Weights of a small transformer language model.
Size: 15 layers, width 128, 2 heads of 64, vocabulary 4096, 3.62M parameters.
Architecture: LayerNorm before each block, learned positions, biases, tied embeddings.
Each number is 128 + 24 x the weight over its row's rms, rounded and kept within 0 to 255. Layers, rows and columns count from 0. Numbers have three digits each. The size before them is the row's rms in percent of the matrix's.

# layer 6 attention query, 128x128, rms 0.0821, rows 110-127, columns 0-127
118:140173146128135141161092108133108149101150124121094091136110124110158110182128143105113100094115161116101131103170126149063113131145117093143131106130114127106066097143133083142146155130140128149157116182135108166154088133139106128119141092111116115162098125180164118078123119099145188119111162130127125131108121161157132155130152123131124114090134109121119149108131138105112140150110
094:175103120184098121123135148153177095145109129150116141153166170116139144108131119114168106094097136132149120125126117126115106141173135133145138188136166114115155156126111095104121112115084078098110141145146124171085118156118120141118082109136122161129145080146105180108129125100166120077127127127160122135131149119128189149105141133126114114152123146117100106151107107125127116119147
087:121111155105155125093126163139124153124164105119145122133132127154132097161128113106105139124130145081125119126179153109114092114137169127075127101121117112138067105139126166155087106130129134140098091153102176104105117108118198106161122140091128148125178154122135132131106137140141134123133115128121149134050178154125097096140134140143142108092155114137110128102119152158114129142109
099:129136093115103134120169131138109138117157101139088091151120121121185078092156157157142133104129136097140142141135125133129147165125149128133133092171143099126087099143146087123109106165137124120118114130130112147121120139134122060156155136143123120132128114143110133132125132153120135117135127157089132097045163139139162123060123098102127120095122125134108112145152169161111143158077
109:117161159102122136102147107112145115151079128131168108175100110145116172075094094145107113178119137136096141141103149166171083146112116130142141134118132165153144115139143125106129102114134114130129095123137123098134168129142108169124085183137089127129139101117130105119117115106092132148144146138117132120152091130179130126124102150104148100140090139122146065119145142126149135180160
092:099090142098140122092082145144112126118105101103156143141100101125088140173128131129098125192183099162117152135149164053167123120126133094132088073071131131111116126144147161132096115128149132170181156124116127095100142128126127111130142145112105138100167137130134124126110127121123131169115136124110119113139146148106086108125157114138150091090138116118137129123139095129125144130144
092:095082121118119133098125148115130127091108132138171091131156142143088148140129112133158077166144139074115159128140169147160076144119077087129110116117129130155146143116124198135114137110122135136140107151131158099099167127145157107120124160106179100064162130125153140127107137100130129137130143149128127150129148113098093062134122153131121124121137146102120112118157123123152095113125
101:130161114103137139069134099129129137154131137123131092184110103132111134116138104152102116170105135148116162136096125139135102148120138147169154086127118118130180112126141104108127108153146139130154149114124128090117189128127166119116119178121117125116137120091140095129146143141115123137144186155098118105121123170127141148049114092159151116117140103098114078110142170114091142148114
121:115124136108123092161132119106116121132112157112124148121124106144084185126134115117148138172149123125152131137121147133185094110113109123154101140107146078120147135128113165127102099080132129127156143136125152100142125123161142171135081140137139134107164129154118113139127090142119132148124105129172135114186087075172122075143106133092153113139090160150149079115128099120124122092167
098:100160081143082158139141106134145160125098124144141146191120096137095151109092105145130112116120138146137112134134134113135124114150077124183081126111100171144104133125074133123116159114131079144132125163113138122104128125139106129095082187117140154121103108132124135158138105111106129105182143125190133143137125131105156176152147177112152116134129154120133130135146138113150141109150
116:132191135102170126133163099084111131170171141137088144098123096125117094160115091106159120097097176150151116141105113144106125127115164142114172131163139093151106109106130070127165146125106136122123146117123092155186097116132127127160126124151177120136106120114158127094138141119125132127137113108162117109113139158126120138119119083141097157133131147144143173133116075106115124113122
103:159148153150141149110161144127153102153122091150083098099145160145143167115123092105172127074095159143111105130112152162122095169158150140114139188154142128150139140114118123129157105132094100085125145119143090160123109114101138143137102124153125136153106103102087165128112141089151112093139108120164138131105119124131176143156116117164095153134107152106115094154090112128137140112143
100:160139107159126167121152123124157076143124119156118119146156158106137152092115111136161136105073182152150141141099095170121130152155125134132175186131141150148175138125143082142170123131089079096102141129149081161127113135125105148123114103165100128118110093131116148120127149127126136076141147152141112108110107117160148145103109142136116139155108140158113115165111095109103128143144
108:120089142131095143091154130109147085144107143130155108118124151126135185113131124149090112162131107088113131164137129136165112163107123131134142127102152162132155177166149135087106128135114150118098103127144174065106181105113168153123161157127115130114151120126102125158125139118131097124081177140107128129172140106116121119123126175095147117125115101125138089107161141155138093142152
108:137114158136132120160134120120099102120176120114090116055159143120167135122145128128163125097133136123120154104130146174124122130118179146097144122150163125137159152106139152120139127186128172107153120107128120160135087122109154108152193067150153125125146147114111146127112157118136130123125109149106120118102161133120117088083105087165097156096133122085126131125131091122122118137090
115:113124167121174125120094097159116106110140120127141148082129093141143108137127116114117154102112143148107133137132140130091145134151146177092141095139117155146139108084142164123155143153132152133168124124097127137131100116078163145160148123099166122132102166102120114114131183129134113107160100143121129116092142185094094121141123086191128175123174100139123152118108113121118134172134
100:118121097139083130151124084137128160113133111123064145153134119112155137092100138132125140075130125168162128118134120084134197074154116157158107146132125120125104130103098111113146137131128111140147165133125081171151069150125088138101123117132129134147068140126123160115158128127136146124166139114155115113127067115144134135141102139109147150135123168149123152156112098096117156137124
098:148100099059122118125142125166082110119116069142164115118105122140153177131130140157153114129138163164096142122150160152140107133161105122095085130114113138168141104084124153109142083108140110125157122101130099122117103183115134155141103147163132103133115118134116127116120152148116125128144112144115159144113125168144129092152072103139144120088106143102134098124107103156129156173109
# layer 6 attention key, 128x128, rms 0.0846, rows 110-127, columns 0-127
106:165168124077130135112130157085131168146160118117111126103123089146100164144107137090148119104121134143137131124129103104090116098093130149134133118111095133144153138135093136126166127139136142107119140119160113159189143141119192149166123152150109127147139168126102159133123136137112092145114110076127118116120115090094114156098103131155104099142173175162145121133092133128137080092138
101:157120154122110115136165097082121147172147157147127141102142136124134096125121111112123118129112122133121136122131110137093149096106150136121181121152139123143125121121105130126188128155086162059135137075130086122170130135108140104164124125186121094157110202115132099109153172144141118150129140157104166112132128114145099131107137101123115127139123161187152130119128133102111135147096
094:150120128121147149109114148182159145126121081148128122191115137118144138145127124119110102077093143117112137133118118112145117159178110144144054128113111143130109130103151122142118123104111122164129126136146147181065129128121143135115127153096138145122159053146118140143117123139158136078088122116148093108081138107128181109125114128137146117142141118084078109145128134150135154120139
092:168128152101115143126156111128125136150111093182107148108128166173107110134100124109106095115080131091113132121143124135116137076164158125135135134137150137145112114096114121125180121155126140106142103089158139170154143133112149139174125150121095075133104137114123124110134150147184119124069105078125161100113133149171124124130130134124118105165140142173151175148128111117155114159120
108:100126111137122118117148125200142136090135119105107114173131163112132129113121150141124137128154123133129092138142126141139120169158122141148074135145130145124128148159126115111090107122166113126128095164122142121093107118157117148104119131119127171110138086172128144164154091120103156057163128132142099142115112142144166139133095125105121120096097073057103108125130125175100112123155
107:128105117136149125119114153201169127096137105126116126194127131104123143146147129155137126100117145129146133138105132131124115157147101119127083131124091147104138144143137118138104145089130091163133126166137163157064117122150125140087113128089135169130160069125125142123133118125133140068137104123147096146109132114120189132124110164127146122126131078063107119157115131161141132105150
099:134106112148124135127127165171177123101133131140134119181148125094140146131168133126129143108111140123115121118123114124118116179163106133133092152114084125121118128138141116144092143102129105158117114182132163136064129129133120119106123137083144161119162051154126156137127102134129142066130147129135093128091157143120189133136115144127155109120134070072119118137135140162130149115147
096:117156114134141116118161131191160142113138096167137124149146115156120138111117147092149110105094139115150090142116123140083114144174117128131103131158121165156111161144125101114159094127154109125116069157127138146150152128152122126139106139106127141132127102137126141162142109114126155056110106137140124160077120143142159109145097180105107110164105103086132104104132097173116099134168
110:126093127126145113123110152188138116093117122111124125178141131090125127125149132160128121121154133127149124144125133107143111143154123109124084131109105149118137115139144132129069132132161113141117128176103182133050130128146111107097135126087138178113156056138124124136134104130113156071147129132141091132139138128110182151133125147133151120106126071080087124109121126169119126110134
096:161140133129149121117141153183169162144171118136117123196127155123165109115185133079155151089071141133157131121118119155079157151175153103135135144138144090135101128140109099140128129119086100084119125149148146143111113128125128118175102148122148146135147099154126137143122104130128125059137116160137114093087121141110160129109098138130121111140142113104115108117128139112113089121143
110:108160122111128122141148110062060119156111152096139127042112094139113139116111120127108153163179121132130131147115133138145143108073160141124156128138162127144138113134138157113146139146154143132144130102104121107202134104098123144160138115146130102128115184107118117129129132125112121202138146126106134121152106103127082129152121121128123133130102163172135149104115113106118138131119
107:130135137119123128132142098074080136171132145136141127072118139143142096116128104125106153139148106129133121117137107136129142088093158123121192125132155120139126109119132142118176101150137157095129131082118102108195128115138137137155137128170121085148091189117126113086135158140113106188137145149093143122142124115145071133110127095131107136126120164165151144115126117090130116145092
108:117145151114106131132160086069081136152133153136125138068138134138117106115117149100120129132140108120123133126121110144117142090105144129132175123131162114142117137119121135113177117158118166072131127091127096099197122135102143141157137118175122089149096211113132109105149153120127121170126143131105150122127111118130087122124131105124107139129124174183163138118158111110113137140114
110:129112125144100118135121133173162127075138116142136141182152169107132119107125141154135134120134131121126135126154124147132121152182099140120070129127091147120138131133125102129095112090106101143115103148133136124051135150130121134059103140095133164132150071159138137150126094114143141061137135143137126136132137168150188111131130134117159123112149084078116109128139145155142138132132
102:095112140146112146136122113051085099146106142140124121060131111132113128135094114141101128188165104114095140126141115111161118069087158140111163131126137120134134104120131145134148123125165156159156132109100104111180145112120151130124143123112125090122107167123137127082125153121120111197135130111126166135148139123146072116141144121123123154116128148184152155132120115111133142133100
111:067159118114143131135130144078100107163134083109166102096108093149129164147087133118128135177153113140120115132112122127170119129063139149126142148154145107112128151128155124145179133110169137192125112115107088140170131106127155143141135098140149089111114158112134124114093129131112129175103136092118131136098114136126074106128148113136107161140103176134115120142114101124127148148121
098:117146150113163125145099109089102124156144125099118145068118107142102132123107139111156156160115112148146137100100146108126133071095160113104188117134184112137136124130137125141126142160129139101138138115112113125185124105128134110188125107182122098137138165119131114104125136125114081167151163139120143113149106126100073156126119115176120109120102167171142167135125123091127116121131
093:146115120133139132117139158190149095168126093168112105188134170134117085120119137135071121134105129128168093086141115132145119119141122141098170124142146123135160143119151120150120133114165128161118125170161183153103168106139111171117136098128136094123124084113145154117153123142099149094125099114107097116128157095118153129113126137164127116107131088084092160149142126143150132106136
# layer 6 attention value, 128x128, rms 0.109, rows 64-100, columns 0-127
103:129078140176114167143120159128114150140132123134125086148174110136140084127112177093140174141139085107102116135143090124143159130139122138121140137112137122119124126134112078099120114157122126131114075128127138101138171127148082155137117117121108095128152124137088160077151102128122118124123158175092128123114166090143128141111135148109144098131053149129142132113150127136167167166119
104:124105140133109165134125144126103153128137092131161077128112153122146139121081159137109153144143058079088152117166126107119152113111116140108117111102143130139139119156129092090125111151117153133140121120137121114141132152162133148132112081140126106123127127083064117074128109150107134121121109168090124154154144105154109139101116144095116113131094132144127127092159127113168174197116
078:134142146134122112130095113139089131136115109136210107143130156104147149093100131144104095123132107118135176129155121136115138119132120134127103114106127180154138099157090134087155113119136134141145149105129125126131139145124200096119152080115166145125123133115077121086133142138135130113113113142116138103131089096173116079108094126156090100165158126142139092113119115115124128194142
108:146096139159107150125147126127118141156129152132115103150168100133136081103100134079094164138130084107128135112160107118150140114139122145121139136112148130115139128128132095067143139141113134128123085115130128130138152127135104173147109108125098101171106123143086113071174122114113114128149177148104156103114168117140130137141141144111105075140068152141142144106127143129175178180137
094:125101122145132147147131162138113136145110094132145092145135125129120064144096160103121153156150073057135113074145125126135141142136112147093131118118128108115136144157121087085135111115106137130122093146137110120145174122154110146153099108121118105128165129107065163069111107132123143124137152169090110125124157130121134183123125134098139104146080144134129133099159124132173138153129
089:112095110147127125123128118120146123134100123126107112129095167106074093161128123148133164140137116108130173149098119142146101148128101165127109149134092083133157163141112134111139118163101165121118190133136137102137099190182154166130106156165130117167111138127152116204108120104125131130121116122111101143110105111172121145104143160163116152130130121122127134145140127114115076119167
073:128122148131158113063117126133141104121140102121144094154144138124070088110111144112153114131135158143149136100190147117131137129092153156108120081159125116135151094185130119134103113139140150137131116138152119129144183106142113098155157111122118126116149125095077146054093115133145142123130111112075114133110141090121126140106117106143127148134122148148080146117128078137147126092163
074:115130126122123162084119105145125136104158106125165123117146141150149127115111143122184081144133134129131144136116156123155092141124126118099113116150112165155094112110100153147115116086137123128136055136141131168129142109108136114142167156100142088137112139084152127147093140164137094118142145095133127089119147165084112132111126131162113119143147101123153160070079157130152141198131
077:129132150170120157099103113149116139129161127122168142121158094130140177117151112149122128116123153214119172140118109115117092106109138174157120136172100115183149105143086161107124155116126111127147124132121126153113101108101175096136152110129156154141125131096085128129138123141120104124154096127139112136138109174095104095087122103182101145142149129143121111111102165110100124123136
117:124146133139152095111152077126140120143158147139110159129130126131139126113137119123160101118133168152136162120150145123163118137127129134140115120120124116149113154122119149088136106115127129124123121122119136143125152155113109101121169190160129112159108118116230143205146116102108117128155114098140138085123107179100129064148143108179106142117144130105148116098084112144105118107151
086:135111136152103090104144137116127132160138135128139126137146116149154164110096137125145123124130117107107147148150144144133108110112132143154119073104136180180131130172112117113119110154153110136137123123119119150142140122120167123117125094131147139151152119118092080061129107175144134117116087184122148159142108121176099085075111125104097095162101133149110106118128117110156109202134
095:127112125153155059143141133129135088164111100134158120145149118126110144104121167125113146152119119078137155082147105121152159116111130159114103132113111100124121173131094091080139167112130148142116134120129118127141165142161140141115161110166115132112114111126099098060172126125121153125069134129118120158139121112153115094145100153126110123141072136132151081121122092137171105156128
112:120141118123154069138119087117135093163108119143156119160119134118138117094104138127131113128134142144127164158162114111167121116127123142150101127118116145145134144133148118131127115148121141133141114110124126124123137128137129132107170178180079111142105133070129109164147120138087150117098129087109122120137095109190131084135101193185095094151083129131122111121137094125099093137181
063:135124122165109125156145168109097155122107126123133113134126130116188160166118141096157094123117068118128124104096066107142126131164120172151116148126121141090164160098130103075174161100116093132135125122111162146129150126136143135114092136144113136145114116167126135153153133124100105135120177148145131181129104160152127149163140145092114102163103099117144118143113151111161151156134
083:120111128097152104159115160125127089123128156125137167112111115110078121119154120142100140134111158167164072143072114133137124137133138110118169181139145112110155142143132141165122157138137124136130154134116119096124108116150141185117113089134181133119141154154119119102166116117101136155167129130110124120119128134115113135151166096147108179094095145132133123149149092112078101069164
092:116120133131149156106162115125127140132169119126128109142146121142138097106116126115180113137142167149108128150133162133139137141119126101098132110139109105178109129096135156176106080105117128124127056159141098115127149093098085110126168153122143097131154134050149149154106114136134116114127119084094126136126139114093127122133087154148135140111122121110108168081111074160118120173115
086:125142114130130114079108142127152165094139192103128161090119105169109136145147099127126142141107163144155064136133142146063128121136138102134146123140155120131126155099134148168105156140143116117136114166124140117116107112104104134128129120104122140118140135159149139137085143122160119139134105135148128179129156149063130120124134103061157190090136120132114141131128152146122102088089
075:135165130159066164104130081123117126139130099117174099138134138123168168103133135120115125125130132160078130143190126113130138128108140119171079131114133169137099104091157142118148120155145112118154120102112150133127125155103127098122134192157080115154105113130123147132117099144103144121125120140145121104129135109147125111110160114111096112166115114108143132106113185122139192175107
082:125117118146114052135115111115131126155132142139121142134125140163164146103105138136079152141119093106138171097152130166160153133125135149127106100108153146154118133124131112065154127097131133136126117107114137155153130176132125136113118123149130099126066102152134100064157133154107158100126144160141149105123121109159126084104138143104098121127102109118143091136102159114155166191151
096:131160112103149110139144106139117175123130105125120119119135098120188175102125159111139067115136123136118106131127135124102145101154140100143140112103155173150114113115137120105126066127140091135161087115125091148123135114084126057128145124102133128117128127078120151098160143134127128108140135166103150136154109132117140113177107109086159139140117148113118125092156128125133191155085
084:144128100127123117185116119110118129135091158149108153118108133133144127147156122136076158123107139141127099160094104121138132128144108144142128203115136116084131153121128132138147154141134088124143193117106151123118095128134149163086097108149140141142103131184145153108192138112100136145142119156150156117144095118164143100147177133176108110100112139116144108171130136105086105126117
091:130116147116120141070128114131158134127142141125158152117119130135148175104115097153149109140122150168113169195165137135121106122102128174154132065139128176187119115155108153136136128140119135133135139128116121159113134131121152098112147129125146144125128133100136087131116129163147098107170080122145124153132089127139096090077127136150095146161150091141107135111093154090097140169140
078:151110126132140096141122174117124150132129160120138152127147144156081136149127116147105169112112136130136090090148129095111143118126150089094139130154168097079118160121117100144139135120134135130115193159130142111136087149161083139123114081128112159108129107162143123071144146153147158149189103123149143151129130089106135133157142116063108154122152125138147110156153136142133170123104
097:130089120087130149090067136129134109123143124144149133127115152132097115130111073158123167135120152168148173177110129117131118154102107165105115120159137111120136126153096113126114112170110138133101159142134145102135145176169124169132135126129113122133163133135118123163093124103131105139180087098149116120112074098131123123076148157174106140149120109120121148146111138122143083133179
076:135161123147098110218132138130105148120118146138125118128107168121123188140121124126110095102114120145103099136096129095111132129128141048118147154135163127089124154101143124141144104137148112128164174132123145122124059147111126111106150111116140138118102115133135167130178140109128161132128079159144141163143113095140144131159156120099118130102168148122136103146143119142113149154089
098:117167146131133139133105113169113106071100116126182118115110125082138152148148130141107048110127094088130139104134126135098134138124110139148128135110102149102145117144122137103135147133123151123146184113132107128147147154129184123137141098123152149082148142121107124161101160093140131129098147135128118138115105176157121166125127098161163133139155128117126125137142139121089067060128
088:142119155104130155166139121097141137126126148148116115135107157130116095125120107164118172153133139135105106207118128152148136131142126095140152158127139101096151128100140125144140090135101123124104121121121129094120122134146085154095096123165164117141125132148152102208167105120104136127155125142125149087122111089163138123156112166129127107074146139106142140144170096099060114133120
102:128101109106127172148129146123132119089143127119108101111110154129119086146085123133068202138129106110139105109121137117120147122112122147084144146131137099084137119148148110115132136130110150129125132141129122100118153149109093182140121118099105107138105128153111143138097132100118123146178157113143113132124166122106162197158159177095127149104131111123115174137163164123178127147172
075:137146131125143137185117117125108134142112127139143155113140103097148155159157146131137082086113095145134151084142115102108120141136104133107092180118105134084139157135117106084146137126133113129158190126121143145125119104148165077118127132149118140103097119122197171129176142100107140113143168153167135123126089134112146140159142124173147114128147146126164102140116152148108146088099
083:103136151086175133067102135130139098124143085129184137134127162119123117117147127153208109129130166141150156142128124173138128144125114138083127112139119133155116134129091144162124080126123124137109136120156117122145109163152129113135148109130164118121140154090103113161111112135147114120144073084103124100143080123125102093083124126184120163111169111112147132126113120135118146101140
086:111165162084158128115125117137121132131131104121166131120109123112137160127136162146163059132142146104126121131108148135116110121128134140137140098126149184146103092169093163115122088112131098128140138103133114156152093171142150090162119115132177149111159135112133117119144150120154118106143090160133137064134111155126109057116123072128131145133126107106135121119121109108093181125099
098:130128145097116082133098120145111127124110154149155122135091139106137134137106142147090066134129108060149126146134137146107120139134131124130142106120151154099113093154131104064146125100140122138151168112136118145133121137153169131129107076115176128111093122129101125053147177095133132121119130129114135096150079098187117151093147140098122132102143116127126104126146096125123135172131
096:133102134091129061133141180107141140136095140142122132146098141143095143119091145142110137142115145138155088154104154133113116128140148105126155137136164125103120128148137096172130096160136108135115192118124123121133104123154083148120080097134139137111143120163130138094163117131111146140137083144096137138152058085161122131126152148107108153125110116111102113187160092110101093132118
078:140124128161095117142151110138114153144159109149143084157137145111161142115107124106100131136125050136073153107127115106127134114122120153115110095132118131145128126111147103070146095143120115138153142118120139133125117166128115120111114148138109105149100104102122125121140120118095147105127152209131144133139083088151121134132136149097113100145117122120130120091125157122185172216112
083:128147130092167139102114122107165175123125096106083145115117132131151086150128120144131144142121145140137122175111112120124135113124154136137118131116111101149102139119137147176120103145113128121115140122126107111116121140107086103133121180102093134151129115100177165223096119100152105134158132103137133151123145163123140142132121175117140171113191104141105181149081135119148114113135
073:122126121075142129111146121108140111121144135133108140118079159092048100105131114158121132123128196139156134161130167138126120128132130075111150116154146081130143116154146168170099105137137162119129135148135116119119110121154113119124142150142149124114124147122151123164101133122108133151168079092097126107138138148096130151127117082157131167107176138133084134141158117120082089096130
095:150108129118142084168115131121129138172139109145102148123150111099137160123131125125160110125116091171111164164066123079150091104146151133148110127123115154116154103165129093093127104103125123148143162131133132125125135152136179080117143109114143146135138135117109137117156123099137096132109128101149124145133089097182124104112129175137121115121093142140111097177126065132162089152163
# layer 6 attention output (transposed), 128x128, rms 0.103, rows 64-99, columns 0-127
102:104150132096159135115139119155076133150182106091115136099090123111154134193120127135079148097140152129129109121146141142098151118116154131155123079144150101123097125159161106135159140104189174118153113150123134161164102127121130129130167095103142119124114144134133091128115137134134153134126133133105142139097115201105132157117133139162096113094136114112128147105122094105082126105104
097:131136161121146121126136107177109125138186106147115117149085120127163102201128130127121147079101172154143103127138113136083149121149164104145144091114122101106103125132144086146119132108135141067133126143161127186123123119132094141120140121150158106150106118134131109111145165147158150092146126128083126105130139182100169140155128098134115111097149091130116135112138106150117114116093
085:078101173104112123096133088129152117139144139105139103109087113115123130173121143098105135110150156178124136110100155116110133122124129128124155092115138102105134171126125121172112100126150137125135124150132109138103151118125085161094130171158153151152109124152137122102157124136104133129127129132091126128181170169063168155173124087123132143105179113171135096100138110117133136132104
091:097130146098150133109116107192100139111153096079126119127086140115145140183131129132090181101173147140120128146128149136114158117120164119139113103130135114128103123173136122162110126107189163153150110139107139137120109099138132123113176103095138170115138140119141106132098101136122170121132127137109123130114114189118154152126142142176120124084130073082129111116130098121096121111115
101:122153145119164125133138119136086133150181084139105144122082113129174121190128131120087137077127157141103095138162129135085139123133177101152147103128128091140117098125159086134161149110157170104139113108134155198145089121138126149135157119149137105154146133134138083123115137156146166114129113124092148112117115161126142121110128130168092108107126118122126136103129119101089122122096
095:170164104125147111127129110146119122100118118197129151118149113155151143117152119152162126132159132095130097136167111141151143115094129115125159155099102139122118079081114104133118138126181115136149122108110098154095138140108140130128122131140088135108131110109083151147096158140114146099143117163096143078149180132105129154127139143090091128159085118183107119142152137170141118134083
079:134153109134117142119113149117125132124160133124107125134097089143191154135157131100111137066140103114117095106123131152110133191168112116190149132116140082119143143105139073090154157158144101146134113094105159166139112118104128125109143164125153125124142099204138122126144133178090149115129133138135131127148138128102138135119112144133110105121119066117145147124112140079109115128121
079:108129135136101118137148123129122107145104163141130110169086138087112151123139118124084105083121126171132159096122095196126118114118134132163138129128148102122161176139152116122107138138178174117114193120146115111117121127118122126111108102166102161137164120143145167111114091124132164139109150106140123128125104082154159108118144147112124117119105137154154147149107123079083129066126
087:134107154109106140120138124116141128095098156138145104136102129135106097128123080088166111122126118140165134112100169153111138133181058131148143140095117119105131130109113119148158115132161091156124146157146104111135194161139078126112120163097133163090125077143157172124118107099144095146114129112102124153129134104127134139137158153081157103121150114162162101146113138144131162132145
119:135125113110090140129099112134175131088080155135127108143160165099092146055134137105117136167133097101132163126100126149134118110141102127148148163171134129116160157156090174145076134137150117112121163102131102091123149110121159129122137158116106160117136151102101149141096119133103144146108114123148104128141130087138152146151130174114140138179077098138135144156128121097101131108130
091:133102143096129142112081097162123136116182145082144071131082124109151142175120158116112175113140137152130123115092129129101168145166120114125149087146135131094104138152146136156119125121133133112133113147139113128130135150133086147103131132128156169147101111140158135122134150137115090111135140135092109127163129164087164170144116095125131114081183079134143116105113107163108167110114
101:132140131070137129114126093155136164119150118142117095132126139130152132176137137091093153094112149120103123117108124095068088164183136095153167063148126138131101118119104152168177108156125129098107121148150096128118151114120128117119139155132131127170096129107150123123112152126152127121161150134091129121129182165057147151130136132171116110135154110122113112114138131117116128129104
118:178140145086090140090114095146158136109139124162105130137139157097140146105129157096111163112138102093139135090110108146126150155145129126142148099145123128122093152112071135131098097146173109117123180125126095131119155116096154141124134167140117155116113144164099150132095141162115138153165116126091117095137190115065170140167108132127113151145158092131109113120133113133126119131102
065:146084177110179148131140119137100084141112105112096120097116126123081117146104116148125142146136156118126134137105134107105118099112150149098128114110116135145101111170141176166135084130130160130131123159174110087146128142138109146129157083109124138108128155080130105137105123081172121173117110122094136116103122172115124115094182138159141152142141186156130100125139116158121123100117
076:153139121146115106112139139149169147139122091180141125180173144163137102112134119109150101107100123087097143125161144106125117141181103149123095146131127152152131097095106133120144131110082095130108097110108148146088121127116152096152110179106112135134127090152125125134125126097152105065104107157159125152101146130147143128107128144101130124145129126119109103146133169186166142178149
096:121158129109082134138117145117120142140141167137130134140137150103129138092145114114106131104102106102129142092138110180145119149121130112206120103151165087088121172141162098095145157140174149115128175107121149153158129090128152129125103136145111108120150146183126137103099128178093135134116152112146114122117111082158153118108115137092133122120114116113156169120111140081098126083130
094:134111075145118132178139170085139113135099141105128131156171132136129123112145107158167100153109118120135139145130126105162096142141095132118096161149122157129143102129165139111148134127076106152108114119118135138148134149138116107148115109113120114120152085119133146120158125117135082123118124133166117143097067088194067105059107128134159109150126151095136148155121159145144140125150
084:136124125081126118122121113139138126120141133115064112133117130091113112138110117148120141114096149145206161144099111145119172080126128129124138136135134105120122149157076122159051117125163128109119164145174114121158122172139113145143153093117158115110090154117122172131150138120145145176166119086101116131137122137108112125184131125157141126129146123154110134117119085128115116081106
091:106145142103128142110125068155115142146145113062146101140110153100111137173121147122107158131140174151130133121097127075073126103112146122117156117128120151117135153188111154182094143139134159115125105133151089117128129109135096117145137126136157144159127163077128146125151127097111117146131119105099105127138156172053131160158126117143139139129157126145112115090154104134115112125108
103:111086177112108160133115129106146089139169156096112116156100154109089101127100156106099141154109148171139159134125143143108122145151143131136094130164170120106123172170144132110101112110086137089108134126154148121153122095158123171113138153147149100131121139155129081116136109147139108147131121081139128149149086141141170119137094091151161114111173114090123137114114110113132113099170
089:125130147115152115111136117146149147131109103130156128124172135142081109113090094125161124164132134124131155150122148087146122102125108160062109129131120175174121106128099182147140088095096130133114104149112095099120127138135136138155147143103118125110108151081121108144085139076152090139106118124115116139097152171114114137129121114112151158153153168140112092124142139190167141158154
109:146127122145086141126110110113125118099139168113159086123104112107106133119141122120173124103119119136141140093073119151113146134129070134145159133135110140085117144120118134148120114139156101153136138160157100122144172153138072107125080158138133163143098094139138187135147135117105108148101133139133123136145147102108135145145134098059154127112174121177144105149122122184131150086118
082:081138103187148131148136123130138150129086107102138111108150123160166157131135118134147114164147149118108122155099143088112084150106106146106110128093101176147133121152158161125140133132084128166114061139111148145134122128129131111132134114127158117154120120096175106122145131096122108112108122123135105135104167152156078114116123129161180109139089131082119150097108155176156099134124
100:135173079159123107106149120124118131114113116145134121115123091130174121112117107128161089091148118110095120113142127172135151128092095158136153138119118138135128106093137111107155145137194123160142124125108121159123129169092124090153110138151125135118094112132116178133122133145089152127099119191101138106127190128116094150135131136063129117144132125182116108145151148164096120133100
083:116082175118140119136123135135179141158099144122131112137159133144114088100096096148134119200128152137148143159120129080133105135129120152078082137107126158127142150134138140126103107109057110117098108150131127126131125132142132157120128124131139092131107157119137096118141157100147084123127119092128116109111157165168133111162108105133177155151115133103115159120115137183184108118136
101:125094143134132119150140154052148087131104126161101164090119094144096088115123155145160114144135115150145100166169125097126095132146140122107144137124123122136157112056109101125140102129094095107141126137147146127092134155145093124101121157142117085147135125132116102146169128130171155125142117143135162105160108115131130091151107122133084140156126157182141123172143121117142144172128
100:126148119167109110116132132155126146140153110129138178108187148115137116099141133126145132139131132073129149108155126127153154077085125134091081126114132140117087132140148132126092109112111144136180128119084123133100129097133178088159109138121107108107088172125090099133116156120127145119112134142139125133116179129166131132159142095085133167123125147131092129117139123211146115145119
087:151164137160132102123170134156123141153111069154115152183122124140161107134136101163146101066073139122115125145167103145116157097128158137142107143115134122158135090103133104122150152119114145097138101117150163185113082113135142109176136107175146107129139134098098140115155112140143150112128103152120143088099118136145077111085142128130130144129126139127110125137161135144111104134087
078:096117170130152133135152130110149128096065139144124111091132139165069108105096102119139118201139129158137132156108143096115088129128125146094148139111126149163120132111098179146154087104099132129099128154136118077135139143146123159127154137127124114123126158082122095139069116097163111185096117090124128130117139144137135101138131151141127145176111152126138134136131125119165114135145
087:086155100158094123129118134106089102137140155141136122125137100130142147098134138108127098148166134137089148088149151147143108140107102156173169127140128116111156163124136110080135137138175122156143161115096121114096147130081131137121080169140129127109132073153123123103129137131089136114113132166122106156157166095101166145153127116065115114151114128186119125124142151096105100150128
095:089085118146102130131108112085124083137165158151147114131115114089097114146131179103110101177120129170114153121140142145117113116147123134102163164141112143114167166138131117123096117108096119093118123106146107092115152146128115139103090182125141117146133104143149099150159143093110121108105120133151120178180114124144184147188122090120128118143136118169134114118122143126137121124167
108:114103147148123124130133106122144137168149118102156125132102119130107123150117155105108131115146148180121100122136122092102087124122139123074146150104114155131169160110149109161089096125067133118113081114132105145120138104128098121115137175168143099171143153133124088129181148117132132104106129146142147106134175168095171108155095069141137152127160137162109103122144139152156113122131
099:156161108152140131107104112105116132147175100099120125123165123130146132117133113110157131139144140091092133111112112104134126159110105165087115133132115184146141117105145148104138118131065114166107071121089121137147112149112157127152134163128130088146106140152147102120136162117118086100101123135129145122125187130125111142124104093114155126132147149143116112100127166220169127136158
079:114130165097135144117126093137098135131133127079118113085085134132113123175118119137128164133147184149144132147114135141084147106095149113124144110115146115096099151177139134154105119112163160113138105139157108138173133113148110144133152095142157118113106203100128116104126138130125135183137111087076127112136142182097139132157140109151147132116136122159124133101131089141107112080095
093:140107101170126161129146149131115064084087169141133169138146135106102178091150102163174113147132121110139149127136123205175135129085105146145110168160141130096146115148138141094117135141143132136132141112121153119110119102122146151132127112158148136072148112117087134130124127159081126150129132116157138116133106083123097121078139111114149152143089127099123104135146117118126111108130
073:160139106161104106137112146133181145106130125172131138167173129162178119068145134106160111117113096084107125112150120132153135131156107142142106175117123129134148121088119106093099156138084102132129139097095140172086126108106162120139107166134115115135146096156107153121136129144116128076121112139159140127137140077165143116144103132085129135130099100099118147144122153159161130140156